{"n_layer": 9, "d_model": 96, "n_head": 4, "n_kv_head": 2, "head_dim": 32, "d_mlp": 256, "vocab_size": 2048, "activation": "swiglu", "norm": "rmsnorm", "norm_place": "pre", "norm_eps": 1e-06, "positions": "rope", "rope_base": 10000.0, "rope_fraction": 1.0, "qk_norm": false, "attn_scale": 0.177, "bias": "none", "tie_embeddings": false, "parallel_block": false, "init": "uniform", "init_std_qkv": 0.0364, "init_std_o": 0.0, "init_std_up": 0.0364, "init_std_down": 0.0, "optimizer": "muon_variant", "lr": 0.0117, "lr_mult_down": 1.5, "beta1": 0.95, "lr_head": 0.00914, "warmup_steps": 200, "schedule": "cos", "final_lr_fraction": 0.0, "batch_tokens": 32768, "seq_len": 256, "doc_mask": true, "z_loss": 1e-05, "train_tokens": 149800000, "steps": 4572, "dataset": "wikipedia_en"}
Each number is 128 + 32 x the weight over its row's rms, rounded and kept within 0 to 255. Layers, rows and columns count from 0. Numbers have three digits each. The size before them is the row's rms in percent of the matrix's.

# down: layer 3 MLP down (transposed), 256x96, rms 0.123, rows 194-239, columns 0-95
# gate: layer 3 MLP gate, 256x96, rms 0.259, rows 195-240, columns 0-95
# up: layer 3 MLP up, 256x96, rms 0.247, rows 195-240, columns 0-95
down194 098:128088174136199109103110122151143119053191090131103122158138136099080191129107138171104118130104130134118100166080141096123152105127123141081127146092177096111136125144131067134136161145180129102079137097084112134073165136170150125103164153144107135194153051137185170162101174167115089160
gate195 080:075127122139138034187092144166132155139077164096118071135149158097134141126134113098135131127154111166099125160170179090092133148150104117082102144081111113136166084147095165128177149098155089146126121181102135124081136166077077107115130134088111106131106117174081158096062126060125063135
up195 086:042094072101163107144164142154107160185107154079114111124147174166101101114156154093119125179119122172074139141212149133116079126132167144150120102085088127133087073150141156150115128165110181175124121155166123121107079159132131128106111114084129079118127067140156159126076127104130059093
down195 093:141118133102144146084099141139129083040111152122192112108148163088076140125092088168121132145136103095125114231104126103160162098122092080114105120160135127111167179131119147142190166176079133126149137065119107128149192145150099183190117148109098158126133146144161122182167116099111159156
gate196 093:146150135134118078144113151055147151131103115136164129202129170116201123094107102125126117096119087150185140152163131113136096153134096144108165149189102147097152146144094135115104137138143164051139191109110110122080114113144103071126145079159094028153085150109171166145140116189157092118
up196 100:084182167123066128113086130124121107113092105145127124103071143104144165160127137081182125133130145120098098108132123108130205108119165137095188063061107150115127138191128112134147148122103147189142100068148156159108119098125095124164160115088115099073136079187093112110116080089066176145
down196 100:103073194182118133101131095160153171081148075152123116111121148150098174078113096160165121107148137138081075117058132068061164154116120091137123080132138161111115110094152082177132128152096171149039121107132120177147097107146100153102101191156133172127151133103086151112126101129143148105
gate197 105:219117138111151202157104105129141129134081089104094132188088135138114148114148146071116103175105120153115107121172073085154079153185132109138084114104092176183121122115169138145172126081088109110127114187171088154095125098124088102152089107090142089118144139164115158174094142089119091087
up197 110:176145164139117167153124102108109117117152154103081101141158122168081157034104164060131093127119126064158094103133086117207145153126109150134174102155150145153065129165102121133114111166141157131151138133086151126104134138070064133100120201166116132113170108121145119055189129101108109131
down197 108:180161153109159106090144083116059118108141107176159153122110114088178119176136124169071101143187140118147143087111093127137091102133086091086138122111083100150117092093023129145068082171113126081102127157126107138130119153120167159114113099122148193127109113201172115098127079116111133115
gate198 098:122129177157156110110159166075164197123096141150135145107185164132168140151190123186141143165160101110172135093155133149133081174123146146113096182143130123141138094140159158167181047174136141088140141158106109165109095168133140163104142152150191090112121143114106106144160140177145086043
up198 110:145138117146099179123149167098156215159117135161126053101143123110073088117104084108130089140154103132104168154099155162109113127124088140124143170055104072131061173146160113083097093139127125157086144140159099081137174163112149147129174137113118145146127167131163084182174161159142090186
down198 105:196113094159169080114164138120131114115153108097195184143156146163154173147162095137082105097155130130139151146180045118101129128144201112115183168155152094134115103191121127123143116114127151149109125135110123130112115140190145128085120132093141072160177150133140107178128071170177090059
gate199 096:130176157093147120115098109147099125143141103158110083121154096128129100099066161124163195144105155182101105117113136140136052083136083151128097135158153080132142141091089102183081113159109137100186125110105152096143071212126111116123150148172087167148157198176094169126086165108116138168
up199 106:181160193108128126100133113141178073161122092187108129102144162140165126094134141154118102103046109078114127159131092082142155159131145135085110173100115152143104102217125117108092178125105133128120113173101085148143138099092139139167181101150150092141138096190094116147105171169135142045
down199 101:168166103092138119137136155104159158122150135099104146132159118120067095190106152088140091113188122140126144115108124091127153085148074066115130135141083099074139112133152071153090097148192152143094141120140121144144197103102047146176094151095157165153103166066165162096132135139077071154
gate200 092:061125083109110154128103070122122079105133149118151069080145197081075121114147148133115135122188119187116129135142094129101112121161096056107139095070117129141124147157182172162174167100113133129131102166111122078125142149100131111153156142075116138126119145133115114168046151047104131074
up200 091:162102067175149181128113138122094117124184154194134111120144094155104102111113075079103144126129099105139141136126145139160125192097202107178138122140147102139101077108139144085143030159138133151132123132164097106057112100142151179180143141150144152136076164151115087133162170072093106156
down200 089:146141134161073143192135114141217145163077082127118148136074086089158127137093108125068196103143146149173114092159157105112108131109127140115097078135142142133127143173073155090103116145123138090076110136110198125149086078102154112130114153110131132156122127117134169129029166158161102085
gate201 101:161193052104129123102173135168102111150079132159123124140103109147066162133105105106108138123149138150127151101123205093081171133129156123130120138116151129115095148114135122115162092129164167099130142199075146138124071131109112049135180059084121180146100094143092073150102059112102146154
up201 099:123093102129077156104149105168115090107154118082152156160085192105063131116171166134114105114154113112107134093086084114159104121142127188129168128152197102110069156124134158098145121159045135163120111149088111133171104183141190102130186164107075087101159126113098119115158106133061131146
down201 105:126116184121058099111076159126126155133065113106105106113135101137126118133117156058152169114092151138095138166094119157129101151159142189160105120119114137131172128169095119146080114097154079081081103072171107129098147198131113179165056108154145087104124089124124184147163180082169117142
gate202 102:103088143152159174161127101089123122156123093132144099101133150117104116132109069190115124173111162123056103099089149125117124151137105100091181102135125148134082143132148139133172095085108192139108063152052132126150192173120108114186107084099079166125104130125155041071163113154139134157
up202 098:131132163103162073195109129122122092155117123099130099137106136118094203193105130102143132163130186107064108124082149090097213107132092110107137126142106121234149163131092089110163130101129106123167114097113156124149101181131133109132094138140152178153172171080120162187158115108121111154
down202 097:178188143089113142171162130174146177143064136119104136141119083100131140120134076106124116122108107133167154096128112095109115144154187101107132079176122112089149129085129107126144137108082101082087147123127123121125109141124086180074158169045110096052160105087084132169149095064090148074
gate203 101:102119149084133113110129176101140161157116109153175148129144081146201114174111115105116202124069122092095146183113121070144133146080155083130063162118175090080147167071066134124091144155137095153086148136124164122122099137115122135158120114129105099122100138127104108043133109096149211102
up203 098:142099092104110124146153118129133086104157123135046097103090126139129129105192156087127109085083114201107110124134150081157099110088103178156126116175185146132132088124126075160114102095127098103156085173185125155139156154143179135150082084120137187109075161137093152052192137129154134126
down203 101:084077074162085147131129161164134224085100118137144150162134127122145113169168136128145190115163154104169111119136101144161070124117189086104209086146133096100150178151105141131162137168120124140095176152149149135094153121119094105138125139167110088136066062099151107134124166172115150077
gate204 117:118116121115134145127121131120106151082118120075101093071086113111099122091111120096141158057159106119109080088106102132117091137191086152115105138178078095112121113120157146068108142194098142118053121167165159147124086093078138120142161115104151187102113130154088108137123228180139175146
up204 107:098090132118069171135100090166134121196136104115128109152124164082179106089165109202116164165137174114139120131135119107161130103074100071074118131119107115184110111140118103143173153096143059129121126070165151081132130162104115107179129107138136140094158188143176098126066145093147071082
down204 101:124165103119090115143095128078112120144153105145227145152117164106127143144135156079143113116146129124061113162112057142127129075085068157126105100084120121088121125094145169123079116098127192173098220169146133084167072106130149115107205080120135162156136114111100113160107113129128141133
gate205 100:137100128129122121166158104206142147167071182121103112160082114098158113102122049171144085117157159103107086136132090188125131166084145125144162114068089102115084152071145120149125094105135133074063085189108170155125149138140205091162096123171106109113128115103095134166154145139133112136
up205 100:068160130097096130130058137126116081109138073103135124113128194105166110126134112115127114200169070174210130184137145133137148111149108077088134138146126132084188100154127156101086137157082152114106145128077138087186131159163122113144170146063134158167146099154132098120124145132109060168
down205 102:137099206134160060153145187096095088107196065105108208108114137118127115157138088117103140091146119117142107139157156119111138160154083112159144097109142155100151124113072104083109130179111098123079144145111089097100168101148079067159149142183124136161159088100176142141068143162118111142
gate206 089:160125161092130142223127175117125165199132168176121159101147070109033103176119161161109150197103109126136110180089119152112088084097154101149142132138141139131117160087120156161160114143108133106140103158143134169100109102135188126130156102105121162148121182184138138167149095114187160133
up206 097:110153088150146093105095112172072110131179159130162121141103155129105090121101143207105159088141133109159156107097132093163124143138102108150137059156134126141132158134054119158100133130072076133183083149132130118162143149159156050088067138101096042139141150054136112123141129137153173105
down206 095:111101126143136071195099141187165173137154176142126101165123104118065146140105114142156132114177118096112115113132122133139108132100165149070114094153108116133101122181123163185177092088160090177166151078140133079141119099091136095059088202084078119165092126137170147184129121138092097130
gate207 107:187142200138127139095090100142054107141126090118097113122138152121162135146097169085133116122071158127149147120168115179113113106144057093163121109163179118156091166132093148151143152123143145126101160152150168145223114140153125174152095127157199143116026121113110158115131176114098134114
up207 106:104073133138136108145124066160122075125178066160091129151115168140143100096152062176111144130041129123120117161161130155100103155150165106149196154111120126122105102202141081170132140089074113091109149137166125131135111153106161098130150140088094153083108155141180079145120128067163148078
down207 100:109143086148136128090092199147101104136167149120139099110119128150111105173148055143087088117126120147138144154146127140168087157099102029153087137119134136194115106121137123102095133080142133110155104168102134104072131102140111131144219185089123088053161118126091124101133087091152143192
gate208 098:110079113116107131088127147109069130034138141150143118138135119113111122166132096065097244129127118132139194152115047078091150134126145133142133111133195181108132165136116149129119120102122124092097100145116152113175135200164113093099154111150103108123070101071129147140131096175141161131
up208 100:136118150112129139139087146208178125122132122087147159193106144129172189099082159113123131126168123200137071161110129146181148080182146131129172166113153111093112124098139151140170152072213099099141109146065128117105173137112118170152106113113120170098088165096111109104157090093124116180
down208 103:103139171119151102176133125115155118125095092043188173163138048155140078165146107118079158090172160147173111070102138109089071159118147136150085132111175122096121123143093143145116123113069152126130153123074186176151092105115160075102066106114104131151104176139109144145116084143111105142
gate209 100:133145237133104173150114093144126178139100111104115121114113115114109175136108107120147134127083206139153167172096118160154141096092126142087067082105083137047055117136115143096137138127103080116166180069152099166087123117146117105145190125160112136151086126137113110168168149161113101120
up209 106:133076167112110151177113139133123083096107116123120142133143142161134070058122126122114096143191112085080109118157132136125138099106123136188156144090145096150152136057087231063185076056146154122144107133129116100122117145129089120147168169156082152092151157181133072151103139114135125110
down209 100:153111089138123110095140092079171152155130129114108119155082153067092114155181101181109112084181151135126084101079089100099102134128038063113124112154143155172112097109101084155111153147101153106166091111176115143120161092133035103111086122068144132131135106153160115159071140124090128130
gate210 106:083136094089137120156132171127082163142125135132064137125093150093135112149091119118128106118083133112122133160137185135206096118187187066126115135091135137125192108190118184138053101116134167097128122131115146091127166140184062088072103121151107105153096126135082149125180114108176084111
up210 103:138114223136077137109124101104065094084120108091124167183142138118106105163155151078168074179158105127116107100140158085111113150112133100090136143110113085126118108117162109086124162172125089141097113075123124186064128125141154162123127073078134149171192087143127158146060138088100135095
down210 097:098143118137086140156060151152103126119197154123153114150191100115110122140106141124106071114115165095170111115195150121072115128143207154119159104142068180150101127090124101138154141142147161142208147145154130077150099104089125081179180130180083106111084121118129157165094132165160085120
gate211 113:150113141132129131136140180100088100206153115147107147106151127066128142180081108126150105126141106164194096143106104128101140128127177101071124082104100123132117090174092105120090184106185128127118197152084059158105132143120171096174164140094137120124118125169101084129140139184176047140
up211 109:128135135154077101116155105118138120144114137101112097155133174118113138089164170110081164092118154087126114133078164125127110120123128130168163045151137145171110169128142138039190128104093114173100142108195150147158113062066140139126110093091070109089115047063104165127134095108127129157
down211 106:147106061150115167107109163114178123155113135142153141137065145139140106153194120143160168147171092086132123179109122109121152115151131087187149065140154095162147139080056114147132149119126151154141103102183100108130160091077160113156134122109161097119153095174139022109148128140073071154
gate212 095:121125160120170079126163094127145139153107142126174099098123184167113163075117127148099163140108133128115156121066212088153104127106162147113164141122120118115067129189111127106076098135181142110152102122124182085078169154133107141089134157159122028128132192162132126113112161051091131139
up212 101:157137121120165143114107089136164136203119075147151127160113154169085171144142175127152118135175159099205173092079147123088127123160161096126128086122079101092061149152141200121123090120121097111093087087119172134115116126155177169167186102133138151122126151125108201082118109116094147079
down212 099:156093127091179103108117167126085160101096119059082147123147084102137107124095094127118121078173122121095067129109168122156140155097119190067138121149132077162116061068155066145136161154114181150138106134123137108163106161106102076143129099156091079077155089158178121159134170165128131092
gate213 092:147102162129157178136143171097144175144167151124203179132113111176053160112075139085090111124106105103142146152094127127125180133178151079160148176115180092130137088165145111159116180163086179080122110092043134162117132140106143187098131143141144100068162110118120150145152098118100133127
up213 103:124108105142151117150140116164126160110146115119171182158136126159137156124185094043102074189107182102089159118149135108096126112099105094163109181128178144111129136151135131171124121091147190126168206153098108184088114079118149152122134142128139085139158136147122164211113084152164177078
down213 096:123175098122100112122101116148128115116048090161109123175156093086138156096146131127088160143110143074133112152140050127110087116091122160145119105156168116140104127138127102098079084150139131142114128142142090096060125189109114151139093066079106197191102105101093212137171140180087125136
gate214 089:099123143101132088058146127133150110113093106116092188187139091105177160128107045152149127025145123143118152047094059119053126082170147138122121142124115117129114117149139165109162092126099119136141157110157115154057145122125111170182102143078126121116109103151096149133136123148156082116
up214 092:116112121139116174121153126148144094076094075123114198142096178116150115127102151048151118112131138065088145100112158121134096150144103048090113127149061149115183163217171130115116112158108133122150099066152118114108107184099134126133160094086101142092165100167117122118075132140090148179
down214 093:163145079090154082154120125158118145153108143148093084106166123150052094138107167190077183143147147133171101151214156141112151141101170157146141117084158102101126062102104110150152156082126128153150142132144159119174139060147148116146161160153167078182101188111122120178118104102158129161
gate215 099:139167107166087161148070111193090140075075084129154114164091135144125121142181139111103119137100114154103115027142136113049136124130122152149070165100175150126151120092154163125111155098117128165152099108089173115125131117151108128180157102113143171171110129082204106088156126094141149185
up215 101:114132116132123165135142115163132089118139110102133104103155134139085103061105088122126103122074160083136115129121146161054068049150113118130067166058127170131133117135141166194151090143214100144153100157159111142136148090166184128102131123176124105119061127133140077133084087091140102099
down215 109:116108075162122165105125085132080142177198050155156109193091074119127110145142158120136114117151142154150159139161168101122097145146139177149107160107116088172125136151166070101122205164129128137142116147117133184115131106117129107095166104138177157243130153143107148125119114118141135193
gate216 093:112144175056170099113167121084097148104123131122084102062106122096098208183118117129098117183127101107146130052133115101167198064158158080106089132134126077124104173100145138104107171112127112104159122163127115128188107124121096083166130149135166150107129162107146069134108105150107088095
up216 099:137168140104190122122134148096068219140126057155138151110149109116135122102118112124103120149104120138143113159129173162163108105160184172136122108157146056167123150187099108115157175133105112123186144186154075099118107197157129171066069162143133116153128152169096126121123069112157112151
down216 100:089131150065097100179147085110143082116013116104082149155148094139105124108135173099126156136120171171119164130106135152140145063151140125157175147067153140123101099182097143132175126132150094111064087101114210127115179155107093108167099153150121149108117126142159175159148136162141132115
gate217 105:129079130107122168136168120162075122119121124157109153100138130114136102215121103148094120102091164140114090051133117135092166149158141138117106133158114125176139122158059082186139130069170123122143063141130064077112156177187109130079170118126112095153142152161100097072106160147073147097
up217 094:111138184142119137172099098116157096107151093079194203138134125191101107126070147149113130118131135110173131144120092131113095109085144123123116125091121093120125089121160114137178175157102155153102117150213174120146123101089171146152195141095135125171143163124167099194063059136141175144
down217 090:131119119183096076100105193112120115153108138092150177098079085138182187153102147109105114139173182092075110134181187102157120114145139135126131066098141125141083092137145109090144147173081145092082118102133100145126094228088147103146092110116116132115100086071114143134129073127112101116
gate218 104:148079147098070105169175109133145112128087037144133141124143120161125210141167164167110137072133074110117109124185075101119141102156121134108118148144125113104086180122148089132169164127168181097154145131135140141107153114137116134136176192118094090109125078178082179124133089073147169100
up218 098:139115123140129118106182150174154136150122150114127123100113109147101085165138121079187159168144191128159135033067137149095176109175120085115134085131125100093112110160156152064147096081116126158138161069187165147148136127142124148078124151187150121118135070130120071159092145180074151143
down218 100:161112213116162148135135065101065132107170133079129141177131155173098133186141107150102110098104151147122089089116107151107109106164098139140073113153152116129143090142136102191021151091079150098172111094121133145115086195105124129107186173113147111119085142105125137134115132106175117100
gate219 088:198118122119113133088141084040101106074158166154142115154104091100117113097136166129095119156158035109125169114147118115182079126127067128160171110133128147123123082055140181169189107143123134088161096181130157158120162126118110150141094122156100110061129086125123133160161126123166155123
up219 092:100167044136179107216092155150130118117099125120139143133155118109111159122106148052110060140153148133127140120108102137170145158148130085139178134108158136135108172118071166151147155186101159197122108200128078114134167104175091117148065161094120106141134101122082164124125170144154163134
down219 098:158116168111220216131198164064120100146134124119112110139105099121166110115167148132163146097196176096145114115150172069069090106158085153152106180149117109125128075128118088106121188122146146149150123069109104129110151114162139145109136096155121156134126142128149110192135181173141127105
gate220 115:085124100099183117135124120023152112104199138141119151150138105119134104124152096084144134142115066077123116137202181093113137159103099105159080178167112176100161133147131117199095159132137109144073115133143128111148158154158137134149218123102163126169107131091170155140133136141085177127
up220 103:151127012170162108141129088098166115120111103157140136120091124145132142087134130092142106064150093152156131100086172158122118150134128152066173102167124109147142135141088153167133137162154148132113169155132161042050168109129119137114151149145189157075088080177103159110124142152139128076
down220 098:162092160141133146158179116094133094093145131172156151114118105105167107085097093128147150145199083169123110130122153105139147140105174092167061113140131124101099138175107098067153157107082202148126077096174137164133145100111170141123124117157152112062144085119140171047148058099132096151
gate221 092:066111132097076108108124147151107172100126097090127137162152094130184124191149130099102103095118118076080177106136120096155125157157105166165124099071170069103143163128086152119119162190101090146047157084116078173156074101146158105117115160130094124129100137115117085178174136121113174150
up221 098:110126101137113032136131090177100094158132114112090109142123191162095137137155075092114027121117114137145088127085150138164172150117126124094131137173075125084114161139126105127177104139181154114089099111067133125137086153211093130146169149131129119129174113095108120071139086119119079140
down221 104:151119168190119156177138109139145116189116145110066202152154177204115123114118102163157166107107143090073125144094157117179175124096159178139131146108145171146077100124118110125113118097114105138113107151146103103078122109151168152124129165081120067135153122125186133068130130063068174135
gate222 093:134140175149172096118074180136085088076106117153152116147115152152141160111134121121149101177172155105089121127105125133109097149102137101086106199166162141083147114143128122103063183072148115159144113151085117130131185119105092164086049189159176130164125140061086106127162144125137081167
up222 092:134123117110112148161119142158107147117152150100149079124115198122104142126116095154136077049063171124206124114193140167126130168100097128140145103118075154069095124136114068141089149196132097090105084060153095063093092123135126167129129084096091116109131114096179125106110115121094153129
down222 094:137115126109102132104059112132130084134107096159117068119088160102136145201136092115088177176105135112146143107135147068132109124149108093074108115135164097115150082071129067131090113060160164153183107165075157131097164164118109210168163156091167118100149143119124130156155110114161100172
gate223 087:125125138150076119174099137178097142064146077159172119126118166156132171099156169105157064144138135116157134090074128163083136128118174070138151114102095143160139108170185102150144138157115180097176152158207168056116137130086173160167150107107160095167110118147132133144091122088145092155
up223 090:177140138120184117119135213137132203139131097144084112149110141119159096125160151135102146102113151167118109111112136146138169135118061109071169182136183132085094148101111140113107113132134090141130131154098094165148127196133137063121131151059094131046186118180127163170176140154154099147
down223 091:144162099116132173131136082080074117146118125161165156111111171129129166137125129110141161108133104121149187126099198143128118125091109107125170115110020124097142173146156115154108153072150127108097139141092138072092095143105138121133128215084155083097123089104203104113058149140187126130
gate224 103:133168108131084150074076136112183107165111116077064155118166079146181183097127139105101141167169127175158125139109104069112115148128134119118093138144097075135153084052110141106150131126122174177162109176072156170115071107129085156074157138147111107136161095148118164111160179136108160147
up224 105:106130138160136134139171068112172127144134122106162153168154169183112187172100141174126072177159179143167127101086160182115151127129156079105080125103100145061120078145162172098128096155128124178147117126085184073150125157127168106148132140123107150139141094094106118108164120077148181057
down224 106:128071124097162110134153144184084133129102163144196122125097187122105105128124093082155173094166159103127114155143145126149141104103152208119108098146124096133081158122143133099196198139083057120226152149165116142094147117180097153113076137098118149144136150124180159120101143132143085132
gate225 101:127194154142107105126088153104104110135119061157167105149046105099132099139131138126107087135109129092188137130120108189119123132187072130120164145099165140127153114120125126157092118159135074129111121106162085141095100098081136149106125155230171092069079165177081142162084104122110099102
up225 089:117141170145127152129143122096119151117133081131127098076116100123122117139102080150123168070177175184115084109145184099114152154142180173201137102153102195157115137130116147161091117116174126092108104109153136181099104070151101088102094043110139189127112119140187196138118105116101159105
down225 093:116056147114143163077076133123192134144137112129084133071132195147117192147163076143178079129089157093098113141146116120121128109113137157148106118160130129102098115156078151129131158179148155089068187102124147151150143149071128142125072140145145154216115129111133043130150143086133135107
gate226 103:152117142141097200161152102146149073148147141128083140066111095171089133050131186069110117097146144111094173098141162155170130131146135123164068155180096130131093133137129139154140112110139122113082176102061180141188124109131081092120141156091120144102036102140136144157101088103124136130
up226 103:085065144140133180184126108148117088164123110141117121145105093139179145121141128161115223105142108174136192124084198180143129145136065149118105137179111130154129180142144140099108160171190123118103170169135172133114147126123123056154121143131116126183103078098126131134133209092113122108
down226 095:147145094155060080168128128143172141051186124151172102139196134146129138140151175115154081117092154154092130127166109131096107100122116121117149099129147155117163097181105092116127088126129091121172083083117173163132164076145115105148143153131121150075134106207137127143100087214089101174
gate227 100:073117106156156189113135098131148144054134151157112170122158064149104125112092107091180120099174114130116106152085193108127127164131181087082180108140159150104082166148137155160130105122163167104163097114076179146111118075136129152110195169150134083081075153143148163114159119138100139077
up227 094:181185146117123133155065177099079161124113114170157121129146200170076138101138094118055080183160115124128202138140128169126123151120106098111064174117113114134197107127142076097115152149076107114131128107101127095182166159185123152079112132121106118151093128106128121132096103117123191117
down227 091:145143135113095163147158110098101083044092155144173153099160160127165153151154136073162167106119146137109116118136169133133124130110126107033148155217229119125114143175148114107138141145078104176186133136103060170174175146126101128090118121144068121125107123156131135104121113124114127119
gate228 105:155134147146123144111143150060121078132096104148111200153131100125168126098162133174119136147172094106143125034124091102171154139084148076137116161181149127129189176185123177145169115135180091147103103189089104111125132171138165105084124176139104142169129128100130189088160145135147089113
up228 094:228079137138137089144076205108117137074096150139107176092119148131149105119182142128174139109099112116149059117074147147189188173140084157142128169093135165087125130137088099163171156170128146129180104148158096130142105165132104161132111149130114087142129111133128141147164115188151074124
down228 100:134145071147135055144148108119143091087124100159123127077159118084154138169157114152131140122106107173201121050127177113113205161169156146109156163147119122124152140126118156110126135161172059108096083125147059090129116100123193116109173145111155125104131140164166111162166190155083101127
gate229 095:119177121113101149155114132125081106095098183186194137158160102158182123093140099111108100133159164108073128105105168058098208148144117101144071147125106102115087105139140133161139128146108157129132092097132133082111094147177069139095122104091101132109107130084183133161148174042139133176
up229 090:088147124116086199140149113152109124096131129157133167139119105149141098168133052132172114075134182102164141142115138036112065184118147144158134169151116126210122168094101074080143138136177122135100144119117116107167142083154141119111130069095120122193168129105092080134162147111095147160
down229 098:147109183125139059168145142088141058135113161099111116186095129157096121157090103144081139105157159155116111094144118111183148109210149106107120178135153123139139087154095089052117069151139121103130080091112143142109174105127047058150160149134099156114126111155138150150126158133085127077
gate230 097:080099144097176113152189160103120090145157100066167139103102161095107112143131139137144120094171127104151149155160127131118120188093136070149106139156171105072141105089140116115158126159120113128161064095151131101126103164135191136135105113147114086154201136125072062136037156168069146141
up230 095:130111106129114135098050093118159183081174140179096097106124079101178129076129109149082132132141130147131115062097091149103152101176095116108109165173132136144185136175120112122145157090163076081117146196110166154137089163160146113118048153125185152095119106115113101144160161180132157146
down230 089:118165152138151137099144203081156172129075159134135158098118129098161123101150109052090157121131178136137128061145088145120137033154051106116094132130083117117103125175116106096130086132126081116111145153113113125132091161188136094094134104133128153105085127102161078144186190141182133123
gate231 112:138117139100144171118130096167113120105145161150136155146130132128086127145184105118119078138142162098174084169153089032185170173161089104115194141126121076108100121137136154155170101113175065111058105115077132156097108161155113064098114143113128150130151165073138078127100098115153179114
up231 118:142126147113102180149105122142186121129101141185089154149157120096099146113116125148117174100132158117113106156144109185158166090226199019138110167097105112142159150095147113148076099179095111124100130154143135174115147099171093166126121175104117123079122144139151168105096103129102175090
down231 110:128116107079126144121101139131143130182141151069116143118106103167131131105108120136167086129166100112094137033126110110141094165108174188127138155161130108135101071074111165152172164084120069192170103067161087172164099152138133103134144092112139109163165142132129071062134146157089160173
gate232 104:100186131131147125218152128116164093143135114080100106105128148114115144183215135135123133175121113143058061061115138136114075141105128100093070138107130089170115109146156108109118140058154130153132080133157104065096126135068070113128115140127131171153106156164079110137136092128130094098
up232 100:096133117143142169163080096159175132140119149100162111098092139120139122164163192145133148199141130174082123063109082145039105135091187135169133173114130165139138109101151073144104160156086150184088097157117196079102127142143133067162102112153088114135111157124107173110136123119119098092
down232 102:166131169183124168119151098087083146116123112118129107125166103152118105116124215098074086182130148122139119130103064139140151129144108135106172178098107133100122151166112079177125084111086156076155156096118082117163115063169161082148125113123082165111103162139074176141086089114150134057
gate233 103:142082096130102127119143145154062181061099131141141124148114114152129118168160122071098128091103074105168124071092164132175180162092142092075096096149182124067165120077103123130095091174093151149118096109175172122071134176121148126098123145124063113159119154158154126124125170160159131174
up233 103:101107124140113158113149131151137049103156129068133077161151087167152081136171133115129112114112093048103088133163155130113107111152132098114071129108202142138101148136098104155143125143118156160108100136143164202147128104192129107124130173151160121071165166069201130128146157104120134207
down233 105:178102134053138065156102095151116175120129115096186115160091124131103098163119120141135182151142123149083194093132147111147126170159113128129145063137160159174124144144096183136126088097151067079108124100096114107179161124115127121135101139138161150163095130184109092126176097194096201097
gate234 092:049122136157114065077090106170144107194102066106065069072177086142106135126118142139132113139170115100112126132159130103129067127179105117108190079095087085145118154165096073109095132161081147140130121108103122165114154163120157109155120130115118175161152120107155114195135127141135090162
up234 106:147136134161121132151125120148131135143171139024077145118109129144118098122163100090155132188182132119077154151134096136116078156167141123141130105164129159074071104100146154174211065128079159082091151079099110124126159088115146173124123101127107169146147159142193162115162096082139099102
down234 100:092136139157162152140123078149146190073077141186170157131155171119118118101070138200123131143090078111096102115114097190104170116132186106146116151117109156151114110110136110131148158156176144194146122196134131152148100121195139077137121144107110119118170082156095086126104078129115203105
gate235 093:132138183120111201176187091159209181209115107155150097111149145091083080116154151156133107156124202129140094053134161148151146140115142161103144079149093159150113143133146051087170110108112090164142133111098147143124158124133136159138113108130143113119118129126161095151185124104088084110
up235 090:086138086142114139146183086150161087111156140113116094136117151084131089094176162101096152145103106138110156053123135147176114156120139149174152066115072103108149118192101167111102093162118119082202128127124149080122094145068174172142124113127192097102117124075106163120182150192122138131
down235 096:113141164100129083124162074147192129158181137120169130140138124099125064076135089095082107095087152156126117095065124114119197176109126152158091104121130071125139135122215150122120143092114102167149153141120124132137162133102157174153064104117111104111108156125123141123237096106132079110
gate236 103:099156130216113127097111164157168108124133106147144122147138095173129065134163150087149172112149164168088151112148149101153130133133122100147131140160094197167170156075123113160099121174103083105157115098177111128068089089146108156091175116138087152131152144203137182110145088199135083136
up236 099:114158144116112101189125161166098112160152185144107120107157167087057127080129093094130111147192144147107097092094105182167143119195096100131149098159074132135080135110101133108174149133142134139092172110112151110161160110113207138105154053093139142139194116089164183137100095148117133158
down236 098:097142105139134168134128149156128058143091151104169142106147101146131079114117177108186136113133096165161140107114109151137111175093125129152104129095152062099112122099071091138167158174164161143118119095124071131103142096182105146121074117143164168175232132166145180148181159136180080138
gate237 098:161134152159194156158143098134128166110123084132153162200149123069113131193141130110097163159158094141117092145116055084110167169130141143071102143089096186148152087098136190125128124113104192156141120158150084126071142140106149093158089079090166128116152146068153108148121105103100132171
up237 091:104123152095075079105091132121135159113128156111155117112150078113116200176145164161148120114124170145128122093166172182072092123124086126107208162069119108133127172111082124065115164144105096132074127093141160198138103175078125165111173154126137089204123106118138119152127084136117111158
down237 095:114210109125130175092122097106128145188184134146168080117094137158126155080123143144126185164187113070075130149172123111111099162171140070110151102150073123177130163173165098096119123082095129157155172097125121159114140141147145133140113130141121052150130162136086072154095099142193129140
gate238 105:142112100139144175114090125156102112164092115159134186120178144101149141065125127118101100055065110105126081087089163157197152135136134131118070132119131102133143166177123108116087157152077209138052131126150104142120207122098154105110142172123108167124139105088143104084146152156151180134
up238 099:153100105099139071159158133163136165151156040124157155152147123096117149094137160117144078087134100117110127145134197157199098144139177144123140186066078147134123171146133094111116131077132136087102118097168133179091105095074149080131108194098128115137077116068154116174113111128096166108
down238 095:189145148107154131074146152122156101107095141105177085129099148086196115119090122128158132143115105112123119127146146131163171111108165173097098144186130063090099168179101096126212155163077160160122113109170114163105088146180153109158137115102152183078136174157174126096103146152176170118
gate239 094:135117102135177140109110144139123122076180127149084124125149106117153115090116050073079178152124133180143141151123085095121131079108075149124093110140117140155071166145097106086130138136207098118076088150164099083137132077134190089093160161150127120103101081117037154126137159091103127116
up239 092:120108139153069125089107144125112148091143093139110142153114126190089097051213144137141086126136104130154122134121127126123108098113122094116111125124110121067150175145095095077122120119162156122070133140133160168138126079065097119099169190137152114172105112156101137051122226116096191117
down239 096:158135103133106193142139102161071062117164145124137144122159118108113094142127141100120104127159122107149112213134134150107095059093096150107127146173068165063118102135086190062105136175170093172100132112127133151154171108141121130172105133106101074149167094085121142074161156128073107093
gate240 085:093080120127174145119126138156111151164081124141174154134152085173121132072122166090065073138111099078113152131130093134084082076098057136120154117139106134120075102125155126149142110178119104089143122204109161144142107080123074132111172160195096096149163139088118096092129098082150181102
up240 100:134109142093136138082105163136078080133099103108132104070085111166077106104100126071139112130103112052086132160095160194109088089116114134139150079096144108073063117166092077119107094139165117219135171109133091092082093095094137115096148181104100142157112130118120113169122121111134160126